From a checkpoint of a small transformer trained on Wikipedia.
Size: 15 layers, 3 heads of 64, MLP 1024 GELU, vocabulary 8192, 12.9M parameters.
Each number is 50 + 15 x the weight over its row's rms, rounded and kept within 0 to 99. Layers, rows and columns count from 0. The size before them is the row's rms in percent of the matrix's.

# down: layer 8 MLP down (transposed), 1024x256, rms 0.113, rows 951-1003, columns 128-191
# up: layer 8 MLP up, 1024x256, rms 0.109, rows 952-1003, columns 128-191
down951 093:23 57 53 75 29 61 37 38 56 33 67 67 58 81 25 52 45 29 29 57 52 56 76 45 72 41 33 89 57 44 38 26 60 43 49 61 83 45 31 47 50 42 31 55 31 74 60 56 60 58 53 67 51 52 57 52 61 30 62 54 77 29 28 69
up952 096:63 44 41 60 36 41 51 67 62 34 63 29 44 49 46 50 41 71 45 57 31 72 52 50 58 44 26 57 63 32 34 51 47 65 53 51 60 54 48 35 12 44 86 71 40 31 50 74 46 78 31 53 64 41 75 55 29 30 61 52 41 39 65 34
down952 100:32 77 56 72 48 41 72 36 45 45 53 66 64 43 61 39 42 67 51 39 53 46 55 37 69 33 45 76 66 55 71 87 69 43 73 59 47 63 63 39 78 36 58 54 33 40 60 24 54 57 30 46 61 60 46 12 61 35 44 55 39 46 54 58
up953 100:46 61 60 79 82 61 35 86 57 50 76 29 29 54 52 52 45 57 56 35 45 50 63 44 48 31 37 58 63 43 32 57 56 57 52 23 42 42 32 37 44 45 61 75 55 65 46 75 21 50 49 49 55 81 22 42 63 61 47 53 50 31 41 18
down953 098:52 35 31 25 13 46 55 36 45 43 49 63 67 33 34 49 38 27 47 60 65 44 48 51 40 61 70 38 44 61 58 74 62 58 36 80 40 60 46 71 42 60 55 35 48 14 49 19 58 49 59 57 46 34 59 69 30 35 65 40 51 77 48 70
up954 100:26 48 14 67 30 44 39 63 49 46 56 56 25 32 01 43 35 32 38 60 59 84 56 57 10 56 59 40 40 43 41 66 23 55 53 48 54 54 51 53 39 38 55 34 32 26 43 67 64 59 30 62 75 26 56 42 56 55 74 69 44 52 62 40
down954 106:42 51 47 48 45 68 30 31 49 36 33 26 95 24 55 52 68 59 40 58 38 46 35 55 71 40 53 19 50 17 60 33 60 52 57 45 39 35 62 51 23 39 51 38 45 48 63 16 68 59 69 36 61 53 54 35 57 66 60 55 29 43 49 38
up955 106:57 55 35 66 35 63 49 46 36 48 38 34 47 38 66 17 68 60 24 31 47 65 61 35 17 32 48 45 41 32 56 74 67 38 54 35 74 47 48 54 37 52 79 65 62 53 47 86 51 45 56 59 66 49 57 41 47 29 54 32 67 78 55 17
down955 105:70 67 37 54 50 62 32 73 43 38 45 66 32 43 46 51 44 60 48 63 18 77 47 36 49 78 58 09 28 27 56 42 57 23 37 54 83 37 54 36 38 46 72 05 54 47 73 68 55 51 37 50 75 30 38 44 51 46 45 62 68 74 41 29
up956 113:67 52 67 90 49 64 60 41 46 43 45 64 36 33 39 72 50 57 71 65 51 32 50 68 52 40 37 40 54 34 36 54 00 37 53 88 53 53 33 61 36 40 46 54 53 76 57 54 32 28 46 61 60 46 46 47 53 36 74 25 53 58 41 51
down956 120:70 53 31 55 68 28 40 52 18 52 31 29 62 53 50 62 43 34 44 49 39 33 36 43 40 30 37 34 36 30 64 46 53 68 52 64 45 39 43 41 52 55 40 50 45 65 50 35 34 80 52 46 74 37 64 64 66 54 63 21 44 37 49 60
up957 091:58 65 70 34 56 26 51 72 65 68 30 26 63 51 68 52 48 74 39 27 92 72 62 42 55 80 36 48 37 15 47 85 44 32 45 46 63 73 19 53 51 49 43 50 35 51 48 35 66 54 61 45 86 34 69 61 30 45 40 65 61 61 62 47
down957 097:55 59 21 38 49 25 80 68 79 42 28 56 60 53 34 62 86 65 55 50 19 51 59 48 64 57 57 58 44 40 47 61 31 60 54 56 32 39 47 26 49 61 42 31 53 59 71 76 56 47 51 30 17 58 61 70 46 49 54 59 72 45 89 22
up958 103:43 79 56 63 58 46 44 31 32 51 54 45 44 69 63 22 34 50 56 80 30 13 62 28 53 56 63 53 58 48 43 57 27 71 36 41 37 60 48 44 55 65 42 30 35 50 67 57 37 24 74 52 62 44 32 39 43 45 60 57 45 49 54 71
down958 103:39 60 51 38 59 13 31 49 61 38 52 67 34 59 15 52 61 50 61 67 51 50 40 42 62 54 54 54 36 51 24 42 61 41 45 84 30 62 39 36 36 74 66 48 42 60 63 81 41 47 52 36 63 54 68 62 52 40 52 60 25 29 36 47
up959 090:79 43 41 55 38 63 60 58 33 40 33 50 45 50 67 75 44 68 50 41 64 70 53 40 24 70 23 18 33 72 52 46 70 32 59 40 35 38 36 53 22 39 60 59 49 72 51 30 40 47 17 45 53 29 25 79 30 48 53 79 46 44 56 47
down959 091:25 68 44 43 65 45 70 47 59 61 67 32 60 42 54 76 53 41 46 47 54 42 71 58 40 72 39 73 41 57 23 54 41 47 44 22 30 63 60 84 46 63 45 42 60 34 48 45 43 36 38 56 65 61 57 58 35 54 56 45 50 64 38 09
up960 100:56 12 43 58 61 25 29 47 31 68 64 60 90 51 30 65 63 58 25 51 20 37 42 59 52 58 36 45 22 46 72 40 23 48 49 31 20 48 34 50 74 40 45 33 35 36 48 51 43 37 48 77 42 46 62 40 48 63 43 25 33 76 48 33
down960 110:48 59 70 48 29 49 36 47 29 36 48 73 38 42 32 54 48 44 51 45 47 75 48 28 60 45 33 82 63 53 62 35 60 49 03 40 69 43 68 48 93 36 76 59 42 59 33 49 51 50 49 55 41 17 67 44 33 24 57 43 49 50 11 29
up961 103:05 46 48 51 50 54 34 78 34 33 55 33 67 58 65 44 21 37 67 32 40 39 25 50 58 74 62 72 51 41 49 28 54 46 74 60 45 44 36 30 35 71 41 46 46 32 65 44 49 60 51 62 31 70 67 72 51 32 48 44 53 57 55 33
down961 108:46 40 51 34 40 86 35 46 04 48 49 40 43 32 39 74 24 31 56 29 20 68 46 43 38 59 46 62 44 50 69 11 40 51 78 43 36 37 42 55 28 45 45 25 49 28 65 44 42 33 70 43 58 45 48 61 74 61 37 57 28 66 65 47
up962 085:57 59 42 46 71 25 56 35 68 39 13 46 55 54 37 43 69 48 76 47 68 38 41 38 53 61 49 44 85 36 54 58 63 27 86 36 55 47 71 58 42 24 63 41 69 55 47 56 14 49 40 35 48 60 35 55 52 34 54 65 26 42 47 43
down962 084:31 32 52 86 47 71 32 35 21 32 64 45 54 53 60 21 32 43 54 54 62 62 32 44 48 31 33 38 45 53 42 54 21 45 22 65 34 68 30 32 42 73 36 71 40 40 63 37 78 39 59 86 48 41 75 47 29 23 56 32 32 37 47 62
up963 102:33 45 48 43 63 71 82 53 73 38 56 54 55 53 50 47 59 67 35 44 64 44 44 10 22 69 60 43 45 30 62 27 29 41 68 45 59 41 67 35 61 42 28 65 50 26 57 61 40 58 38 50 56 41 38 57 18 99 54 54 54 63 37 42
down963 100:46 77 48 39 26 25 34 52 40 24 57 53 50 26 70 49 70 40 44 65 58 60 41 66 26 46 64 81 72 41 55 59 82 61 60 53 41 82 48 44 46 89 44 48 71 57 47 48 62 57 66 68 50 49 34 45 51 33 57 47 44 67 48 38
up964 106:56 35 51 23 59 28 37 54 58 44 44 54 36 73 62 82 63 53 29 23 57 58 53 51 57 62 45 55 57 24 39 58 53 47 57 36 53 69 44 33 90 53 24 51 47 50 71 53 46 35 59 44 49 66 45 50 65 43 41 27 60 39 28 51
down964 112:46 41 59 62 47 60 38 58 42 38 21 64 39 49 42 66 36 67 55 71 42 57 65 56 51 59 28 41 51 32 19 24 61 68 51 42 34 51 56 62 26 48 61 47 62 46 65 56 65 44 41 27 43 45 43 73 78 40 47 52 76 54 59 64
up965 107:63 41 41 39 53 53 49 46 49 78 49 64 63 39 66 27 39 48 58 46 46 59 55 51 50 40 58 63 60 47 38 64 64 17 54 58 40 82 41 49 53 43 54 36 38 56 50 44 24 35 57 70 68 65 55 68 56 43 53 47 44 34 21 58
down965 098:65 71 22 53 67 79 39 39 52 51 49 29 65 28 42 55 60 46 52 62 52 50 50 82 38 31 50 51 40 49 32 52 31 27 44 31 37 54 25 67 53 32 76 24 61 57 59 50 24 42 65 63 50 38 60 42 29 36 44 40 51 82 41 83
up966 105:31 60 73 68 52 35 55 63 60 66 50 58 44 34 28 51 29 64 91 45 52 72 58 48 41 49 73 83 65 75 48 54 35 17 76 60 39 48 78 37 54 48 41 44 50 29 45 45 45 48 53 54 55 55 47 59 68 39 47 48 70 52 20 34
down966 113:53 43 42 47 48 28 61 69 60 42 37 52 35 59 00 44 57 76 48 21 36 48 62 50 79 43 50 36 64 68 71 52 51 63 68 37 41 61 47 55 53 58 60 51 47 22 47 79 69 22 24 45 49 53 49 37 66 40 35 33 60 35 67 45
up967 088:42 52 47 51 37 42 42 47 49 61 26 52 74 70 56 45 76 49 54 23 56 39 34 22 32 62 55 49 43 54 60 52 61 49 61 25 53 57 23 52 45 73 52 70 34 44 40 81 49 61 42 42 24 56 72 67 62 63 55 32 78 72 43 60
down967 089:74 63 59 39 53 43 54 58 67 64 49 34 49 47 46 49 15 50 61 72 20 64 66 63 76 41 29 52 52 33 63 59 72 63 44 60 58 32 64 35 32 64 45 27 54 60 64 35 57 50 57 73 50 72 41 37 62 41 30 47 37 24 48 51
up968 098:51 53 41 50 27 35 55 42 54 28 81 58 73 56 49 38 22 64 56 66 27 49 45 46 59 45 48 35 50 55 30 54 28 44 24 70 57 52 51 50 47 35 60 49 52 52 42 43 69 35 42 64 56 38 80 65 41 69 45 65 37 57 49 44
down968 103:67 62 56 66 39 76 46 48 47 35 48 36 49 36 47 59 61 45 59 35 58 59 55 57 62 18 53 47 08 40 76 47 64 46 60 49 41 34 54 48 51 48 45 47 49 46 51 74 30 49 55 63 63 71 43 14 69 59 47 53 34 50 55 39
up969 099:58 53 49 47 49 27 70 13 56 45 35 50 40 42 62 43 68 61 37 63 35 45 63 62 29 32 63 40 53 78 55 54 60 45 29 58 46 36 35 46 24 62 36 47 49 51 92 49 49 49 20 52 40 68 64 61 65 40 57 56 63 54 57 69
down969 104:50 66 53 52 65 41 61 64 60 51 68 79 52 39 56 12 53 60 59 24 71 30 50 44 49 53 32 78 42 69 72 71 34 57 12 75 47 53 65 51 57 49 53 32 65 59 50 49 54 54 70 62 45 44 29 61 26 45 40 38 64 37 60 45
up970 110:34 53 66 43 25 34 42 55 67 51 42 71 64 59 61 61 43 37 38 37 09 29 40 21 50 43 42 30 55 43 78 78 55 33 48 47 33 75 69 53 58 29 58 65 41 50 62 63 45 62 81 46 66 36 52 77 50 45 37 53 62 48 34 50
down970 112:33 62 59 57 64 36 49 65 61 39 53 64 52 80 43 88 64 31 49 52 53 55 62 56 43 61 60 27 53 66 48 46 64 52 53 71 51 78 45 18 46 44 55 56 54 58 83 36 66 19 49 29 50 41 58 37 37 23 35 52 41 26 56 41
up971 104:50 44 69 49 44 46 49 63 18 43 23 51 30 69 69 38 46 59 40 33 49 21 56 26 38 44 34 45 56 44 58 25 63 63 65 44 50 52 32 34 66 58 55 50 32 63 69 84 67 63 40 75 52 66 65 68 62 80 26 41 47 46 46 51
down971 103:46 55 47 56 54 49 48 74 58 63 65 41 44 56 26 59 61 54 57 08 23 66 58 49 71 58 42 59 52 36 64 97 33 71 55 41 35 59 60 44 35 57 86 31 39 49 45 47 52 55 25 65 75 16 57 61 34 66 31 11 32 53 31 60
up972 113:83 24 40 39 75 58 56 38 47 34 54 57 81 53 54 46 37 57 47 25 61 59 31 43 44 09 36 56 45 61 51 49 62 54 53 56 54 32 68 56 37 59 56 42 50 56 42 42 53 70 86 74 43 73 58 68 40 57 43 24 56 68 57 70
down972 106:57 55 48 64 88 52 51 64 62 43 49 80 58 30 54 31 49 75 54 52 56 36 43 53 42 43 73 72 58 86 65 69 46 62 63 55 50 48 72 53 54 44 57 32 83 58 50 38 60 47 55 47 65 41 80 60 49 52 50 50 82 42 65 99
up973 084:49 26 47 63 35 41 46 40 38 37 36 39 70 51 57 33 40 54 68 36 52 70 40 72 73 33 61 76 57 74 44 66 42 35 53 51 66 43 77 73 80 52 60 42 49 71 51 41 33 51 23 46 45 42 34 50 58 13 22 66 76 46 53 50
down973 086:39 63 63 56 64 65 54 39 64 42 39 48 53 35 42 42 83 38 42 66 47 29 56 10 44 63 26 33 66 79 19 28 41 41 39 65 52 69 44 08 37 32 52 33 38 35 67 53 41 64 56 60 51 53 55 66 42 18 73 41 31 72 55 47
up974 092:75 73 43 78 57 56 47 37 21 28 48 51 41 45 73 60 19 47 33 55 60 16 19 42 58 66 67 51 63 36 32 60 45 48 68 84 34 61 70 49 40 43 70 41 51 61 61 39 34 59 24 39 23 58 34 48 32 29 45 28 48 40 32 44
down974 106:77 39 46 50 17 23 38 58 53 57 48 48 56 76 22 45 48 54 68 56 55 71 69 68 50 23 35 35 56 67 60 58 37 57 30 15 56 44 43 57 20 55 31 60 39 28 41 56 28 53 54 63 25 68 49 56 49 82 59 78 64 70 51 69
up975 097:56 70 55 64 62 51 35 22 75 55 65 51 61 49 44 40 46 52 53 50 30 50 46 52 32 38 39 49 55 45 26 35 63 14 54 41 46 46 92 67 55 61 70 50 32 45 57 56 43 59 66 34 04 66 56 60 40 60 80 48 78 48 41 19
down975 092:39 56 80 58 53 56 64 31 46 84 57 44 75 56 59 60 23 41 26 48 64 64 40 40 58 64 54 70 40 68 56 49 28 82 34 60 74 57 31 48 46 55 40 45 55 35 17 48 68 69 38 39 72 59 33 61 64 37 37 37 31 51 64 63
up976 099:38 34 56 49 41 30 70 32 49 40 51 58 58 56 86 40 28 55 60 51 24 56 62 52 49 78 42 39 37 49 37 46 71 61 62 28 99 53 60 79 52 54 27 66 44 40 58 54 62 38 75 43 62 51 52 26 47 39 61 74 46 37 56 45
down976 095:25 52 49 49 36 43 45 20 70 43 48 50 40 47 45 77 47 44 31 43 48 48 72 54 58 57 55 32 63 34 45 33 72 35 67 69 63 78 55 61 38 41 58 59 40 48 36 47 72 60 35 30 38 73 51 58 43 45 93 59 66 62 64 37
up977 101:66 37 76 51 39 37 50 67 49 50 60 53 50 38 60 31 33 21 63 66 83 61 15 44 46 62 52 53 48 52 38 57 54 43 42 34 60 40 75 73 45 70 39 64 67 15 57 44 61 62 27 57 51 47 38 25 69 56 54 50 62 50 50 55
down977 101:49 62 46 47 96 41 45 50 34 53 30 47 32 36 48 55 73 73 52 29 73 51 52 65 47 82 55 49 10 40 46 50 52 36 45 26 35 30 74 51 56 44 54 59 61 45 40 46 57 53 39 73 33 55 46 67 75 44 46 68 37 29 58 44
up978 110:55 40 54 40 55 37 68 61 69 47 98 50 46 57 43 33 59 38 73 53 53 49 61 54 35 50 73 42 58 47 32 19 65 82 52 46 07 65 54 50 58 53 41 52 40 56 62 67 46 44 45 36 55 56 15 09 53 66 40 39 40 72 42 66
down978 107:70 70 56 34 64 28 48 54 32 51 14 52 62 21 60 54 51 64 54 28 57 60 37 29 46 28 69 52 65 51 65 58 62 73 54 54 54 51 46 43 40 63 27 53 31 43 28 44 43 49 64 53 57 56 34 54 42 63 23 33 16 26 63 57
up979 094:77 55 73 50 46 49 46 51 71 51 50 72 28 64 53 51 38 58 57 40 44 37 13 47 58 36 63 45 45 62 41 49 24 46 61 62 46 47 30 25 50 35 25 45 36 76 28 46 31 38 64 33 48 78 36 75 46 69 44 56 52 60 61 59
down979 097:53 54 64 70 49 49 51 39 33 79 67 74 58 15 68 45 76 45 45 50 57 52 36 33 49 32 27 75 48 55 12 44 70 51 73 21 40 53 40 67 58 71 72 43 43 53 53 75 76 22 52 77 49 36 48 38 59 34 49 40 49 53 49 48
up980 101:49 66 40 57 38 49 51 55 60 39 23 51 44 58 49 60 30 58 38 66 26 78 39 63 51 44 54 50 59 47 40 38 85 68 45 58 35 79 54 42 72 59 48 22 51 40 70 15 42 33 51 57 74 39 35 94 37 47 55 66 51 46 65 68
down980 098:32 45 59 40 77 30 60 63 39 77 20 45 66 06 60 69 49 49 50 50 48 30 44 43 44 54 69 41 48 63 62 69 36 54 35 10 39 40 67 50 86 39 53 55 68 51 58 68 53 16 53 26 35 60 26 50 65 55 41 43 27 42 50 78
up981 096:63 47 52 50 44 44 64 66 35 39 36 59 34 38 51 45 41 76 32 42 70 34 59 57 55 50 48 67 59 39 43 47 67 72 50 46 64 38 43 46 72 51 42 63 33 43 44 70 26 72 46 68 34 52 54 55 39 35 56 57 59 39 68 53
down981 094:43 41 54 61 74 48 63 74 83 52 34 49 64 64 67 38 44 77 85 34 65 61 72 51 66 39 51 37 58 58 60 55 60 44 38 21 47 30 54 63 37 46 45 65 69 17 27 69 38 44 69 37 43 02 53 23 61 33 75 75 36 49 40 45
up982 100:60 48 61 58 47 51 26 46 29 71 64 35 35 27 43 67 51 54 46 63 51 53 33 61 67 35 33 60 70 73 23 48 42 63 55 67 62 53 66 43 71 38 58 49 82 26 70 18 34 49 16 51 51 38 35 67 43 52 58 59 32 41 62 84
down982 104:39 26 45 60 52 44 35 60 77 33 47 47 72 51 74 55 67 41 38 38 55 65 44 68 67 65 02 40 31 51 61 29 55 85 55 61 61 42 48 41 37 36 64 43 37 81 26 33 57 44 54 62 71 53 67 47 61 53 41 39 29 27 44 58
up983 117:51 52 71 59 45 71 44 49 64 51 49 65 31 87 63 39 44 46 76 25 54 55 56 53 50 52 37 11 55 51 24 37 43 51 56 54 43 55 60 47 70 51 56 54 54 33 57 35 75 54 59 51 55 43 65 38 53 52 57 33 59 25 53 69
down983 113:52 19 76 28 36 57 30 39 65 40 36 74 31 56 47 50 72 38 52 60 41 46 41 63 47 57 69 29 58 42 63 53 60 32 56 63 38 66 69 64 48 38 53 39 65 29 50 67 58 60 44 43 58 47 65 53 44 50 59 61 49 37 70 58
up984 098:47 39 51 65 62 50 66 47 29 61 47 77 46 28 42 47 41 62 47 38 67 39 48 32 64 54 53 79 32 72 53 40 41 67 46 30 38 55 64 45 35 65 49 60 53 59 43 66 53 80 24 39 39 55 40 22 74 37 44 34 61 57 23 50
down984 096:62 58 37 36 49 67 37 31 91 56 59 52 66 61 67 45 53 70 33 28 86 47 43 82 57 52 45 30 21 45 54 69 43 29 56 47 56 38 47 89 70 39 33 41 72 40 23 36 45 42 56 33 72 39 34 45 57 39 43 63 50 71 76 47
up985 106:45 41 36 44 64 68 86 39 66 53 63 54 43 53 53 70 39 42 32 15 60 59 35 47 72 47 60 49 54 56 26 63 78 53 44 66 48 40 38 20 23 64 56 68 49 15 57 46 67 36 43 60 40 70 27 85 71 29 44 49 42 37 60 27
down985 111:45 17 55 52 45 37 54 32 46 67 54 60 36 55 58 74 70 50 73 37 61 56 57 42 59 40 57 33 49 73 42 63 60 57 44 45 69 51 36 40 42 40 47 40 61 48 62 33 57 54 12 55 54 58 33 49 58 49 65 51 38 56 64 68
up986 090:34 73 53 62 51 58 32 49 43 46 36 62 57 49 57 34 48 47 51 58 52 34 75 63 76 58 44 63 63 40 43 60 49 76 47 49 55 48 63 51 43 52 48 58 50 26 39 62 63 73 40 63 52 49 53 60 45 67 66 53 39 63 54 53
down986 085:38 44 80 30 33 50 50 79 54 56 43 50 68 47 48 49 21 46 38 32 58 54 48 59 40 61 44 12 68 48 53 54 51 46 56 43 64 49 60 80 62 60 41 56 83 71 62 37 36 31 62 46 55 40 25 55 31 41 47 66 57 52 45 61
up987 099:48 35 45 32 22 48 13 39 64 39 61 77 66 45 36 38 30 29 46 66 59 43 25 48 53 39 33 44 72 53 50 50 61 44 56 62 55 74 67 27 42 63 35 74 69 56 55 57 68 45 49 52 59 41 42 61 46 78 55 54 43 34 53 66
down987 096:39 34 49 47 36 59 62 56 15 75 57 44 26 47 89 52 65 44 44 31 48 32 44 54 22 65 52 52 13 32 31 64 36 37 57 26 28 44 67 70 63 47 63 30 28 37 54 56 27 40 65 78 41 43 41 37 64 54 54 53 39 63 52 61
up988 100:43 50 48 74 24 49 55 37 65 65 40 49 51 66 23 23 45 49 43 77 43 42 33 68 31 35 67 68 59 38 63 31 35 54 47 34 79 40 31 32 70 57 60 56 39 38 52 43 48 66 54 50 44 58 78 48 47 65 78 42 38 43 31 50
down988 097:16 85 38 71 84 41 72 66 43 46 52 57 34 24 47 40 43 61 42 36 70 25 55 47 34 40 57 81 47 53 70 50 63 23 52 36 33 65 86 51 36 58 58 52 41 54 70 56 44 41 48 66 57 69 67 22 50 33 49 37 62 39 35 73
up989 108:61 64 41 53 45 36 54 77 54 55 28 41 45 43 46 25 65 45 61 61 50 24 28 52 53 27 70 62 52 48 11 59 44 60 51 70 35 51 58 65 48 50 51 39 59 24 65 41 64 69 50 38 80 43 61 58 63 22 47 67 31 41 47 50
down989 111:55 43 40 03 70 54 62 48 54 64 65 33 79 55 46 73 65 84 74 75 53 68 71 39 49 50 58 49 24 53 41 59 58 50 46 44 40 23 18 53 56 27 23 18 56 23 31 57 31 53 28 62 38 75 28 49 43 54 53 50 59 51 46 45
up990 095:44 29 36 64 31 29 32 64 33 35 73 49 57 35 47 75 40 50 80 56 59 57 19 51 52 74 44 64 14 53 57 25 40 44 34 49 57 35 48 29 19 33 37 45 46 52 47 57 34 68 59 53 49 55 54 67 24 58 05 34 62 30 62 55
down990 099:57 07 54 45 27 71 44 62 85 64 51 58 66 47 36 52 46 45 68 39 23 25 65 44 59 31 21 24 65 55 68 42 48 65 45 22 72 49 56 28 47 66 60 25 50 46 74 48 58 44 34 49 47 29 51 64 38 59 30 61 46 66 55 61
up991 108:56 50 47 51 51 52 33 36 40 61 25 53 76 46 30 48 50 34 58 51 44 40 55 35 56 55 45 30 72 38 39 35 55 50 53 50 53 55 51 68 36 70 42 30 45 16 49 41 58 45 52 56 41 55 74 33 81 44 50 49 62 78 62 40
down991 106:41 40 33 20 58 46 56 38 56 59 28 12 50 74 36 47 48 74 52 42 51 33 69 42 62 48 54 62 68 48 51 54 14 36 48 55 44 39 54 37 63 49 70 41 49 65 31 44 80 34 44 45 50 49 44 40 64 59 41 43 48 43 64 47
up992 100:40 43 28 37 39 55 80 61 54 49 29 37 42 47 54 58 25 51 50 55 44 51 51 47 82 34 29 67 66 59 75 61 47 63 42 50 57 41 30 61 37 53 74 40 55 65 55 28 44 45 61 58 72 51 50 45 14 74 56 50 41 43 49 55
down992 103:50 68 29 63 41 40 34 65 61 43 26 23 51 62 61 58 14 34 34 52 70 48 42 54 36 57 63 34 36 14 33 49 60 55 31 39 44 41 54 58 57 75 50 41 50 58 46 55 45 54 31 38 41 54 30 72 54 46 43 55 67 21 70 42
up993 107:41 40 67 67 51 52 55 61 70 30 46 48 52 48 41 51 35 46 36 55 55 67 84 40 46 36 36 41 55 41 66 58 41 54 30 65 49 55 54 44 46 41 67 46 59 37 71 27 55 51 35 55 59 65 57 53 31 46 39 63 35 46 54 54
down993 101:45 66 43 51 53 15 37 86 56 36 36 49 42 64 51 78 66 42 32 23 36 68 66 73 37 41 68 66 44 62 55 40 45 75 92 34 60 43 35 28 45 47 60 50 51 45 56 31 53 54 75 30 80 53 34 45 56 51 79 46 66 38 47 70
up994 101:19 80 54 55 38 81 15 53 38 36 23 58 69 45 46 36 89 28 50 76 48 56 33 40 53 12 35 35 41 60 53 48 25 37 62 43 44 30 32 63 38 35 70 39 46 54 73 31 54 61 63 56 34 30 51 60 20 52 49 61 65 41 62 55
down994 107:69 61 38 38 66 69 29 13 75 40 37 44 46 52 56 38 53 45 64 67 52 42 35 37 42 66 48 68 35 49 19 68 51 65 71 42 46 59 51 55 49 66 63 53 46 51 48 35 41 88 45 62 43 43 27 38 70 20 43 39 61 42 66 73
up995 107:67 59 62 54 65 37 42 49 45 60 34 32 61 77 48 49 58 53 47 29 32 58 85 48 60 40 88 33 20 31 80 87 63 27 51 55 26 73 52 36 42 47 53 39 54 45 44 39 56 35 56 69 37 44 10 61 44 40 49 69 78 54 54 62
down995 109:37 50 25 74 42 50 63 47 66 67 57 50 36 28 49 58 63 29 73 69 45 33 28 50 66 47 50 43 46 50 49 56 39 45 55 42 35 53 58 21 33 47 42 37 47 31 57 40 49 52 55 47 56 34 44 37 76 47 53 61 57 68 42 42
up996 098:60 51 46 54 21 47 54 57 26 17 36 33 70 66 48 57 21 35 44 64 35 29 34 41 14 37 79 33 37 51 28 52 61 53 64 56 29 61 63 23 49 38 41 74 56 69 46 30 52 47 55 56 64 35 63 34 85 46 50 75 48 76 70 53
down996 094:55 43 51 34 63 36 57 80 86 59 60 53 21 45 55 42 52 46 42 35 56 64 45 66 87 49 52 73 64 49 66 53 50 35 59 56 59 60 33 56 63 41 37 27 49 31 58 75 88 47 49 33 58 62 50 48 47 40 57 58 54 11 36 43
up997 090:61 20 56 30 28 65 52 41 38 57 53 48 39 61 67 39 30 22 47 78 55 47 31 57 54 60 68 26 66 96 59 65 49 36 59 58 53 77 46 47 01 45 84 61 62 36 71 35 66 34 11 62 52 45 61 42 59 78 57 57 43 26 57 45
down997 088:43 51 60 57 66 48 42 41 69 38 42 39 17 38 26 32 53 51 29 35 44 80 76 62 39 33 36 41 78 23 46 54 48 49 71 67 51 52 57 38 58 31 64 41 55 32 60 67 56 61 56 72 65 52 54 46 40 22 42 49 68 30 49 62
up998 100:55 45 56 74 37 47 37 46 62 18 46 25 27 54 41 60 46 41 50 18 30 53 36 74 51 58 50 60 54 38 44 57 47 45 69 58 17 44 33 52 75 64 34 34 54 46 70 74 46 55 31 83 62 34 38 73 34 57 56 43 48 70 27 49
down998 110:66 52 52 45 48 63 66 53 59 58 32 42 46 76 62 63 28 38 59 62 74 30 51 46 55 44 57 51 46 40 69 62 73 39 62 67 26 46 37 50 19 38 47 43 48 73 34 39 50 50 48 19 36 47 48 37 35 14 31 47 21 57 78 43
up999 095:67 48 59 42 69 55 41 31 49 63 67 46 24 61 49 37 55 63 60 77 37 58 42 44 44 29 72 60 55 31 43 64 40 36 70 60 20 84 48 58 52 34 39 48 60 90 49 40 68 52 47 59 42 32 50 43 31 77 24 71 34 62 65 31
down999 092:46 75 52 23 50 52 74 42 47 31 60 63 57 17 45 49 54 47 50 45 44 26 59 16 28 55 37 53 55 48 59 48 40 49 57 48 66 58 46 74 26 57 42 61 29 48 55 83 40 42 60 61 59 52 65 47 57 59 73 49 69 37 45 62
up1000 103:56 72 54 38 33 44 75 64 55 45 40 54 51 73 72 31 36 39 53 61 38 45 61 54 42 66 50 36 62 41 35 58 62 65 41 34 31 61 50 12 50 72 37 51 29 67 67 56 35 17 51 66 47 75 49 44 69 40 62 56 35 57 53 66
down1000 101:25 65 37 38 59 38 50 38 49 62 26 47 53 40 62 65 52 59 25 60 18 87 46 62 27 64 25 58 40 52 37 36 31 69 63 59 65 44 51 67 59 71 65 63 49 24 58 55 86 40 59 27 47 40 28 57 32 64 54 55 54 28 53 49
up1001 101:61 63 29 64 68 57 80 61 45 31 66 78 47 49 43 61 40 51 57 43 41 26 45 54 56 19 34 63 48 23 23 47 32 60 73 66 40 36 70 28 46 58 92 38 57 43 84 34 67 49 56 69 48 38 51 39 63 23 61 60 72 55 63 66
down1001 103:58 45 36 77 57 37 62 43 61 46 60 50 55 66 49 57 67 67 31 40 41 74 50 49 36 53 38 65 37 63 45 29 30 48 51 58 40 51 77 57 69 51 59 36 50 57 49 44 56 64 59 56 63 30 26 41 45 62 84 68 44 26 46 69
up1002 086:77 77 47 42 29 56 59 75 46 52 60 32 46 50 56 26 21 51 33 60 42 70 45 42 78 50 57 44 64 52 34 19 75 40 39 46 45 38 50 51 52 52 43 49 31 35 30 43 48 49 61 69 55 61 29 66 46 55 39 28 60 82 55 37
down1002 090:63 49 61 79 86 31 49 54 65 45 31 99 55 40 36 58 62 36 43 57 35 42 40 38 19 52 33 40 59 47 32 36 22 62 37 60 40 61 23 44 44 54 56 27 53 42 55 58 36 59 61 46 50 55 71 49 73 36 62 70 55 56 42 51
up1003 102:65 69 49 75 63 51 50 13 54 35 43 44 77 38 52 48 54 50 75 20 47 31 35 45 24 62 86 60 49 39 66 37 43 55 52 44 21 44 49 42 48 61 56 30 56 49 39 65 42 48 74 56 28 76 12 69 58 59 68 48 60 60 26 49
down1003 108:65 40 55 18 73 58 50 48 58 54 26 64 44 49 36 63 52 48 31 53 36 43 16 49 34 63 46 40 58 52 64 79 51 20 53 63 67 57 22 42 48 47 69 27 92 38 52 27 56 70 45 47 58 64 70 46 57 48 45 40 53 48 26 21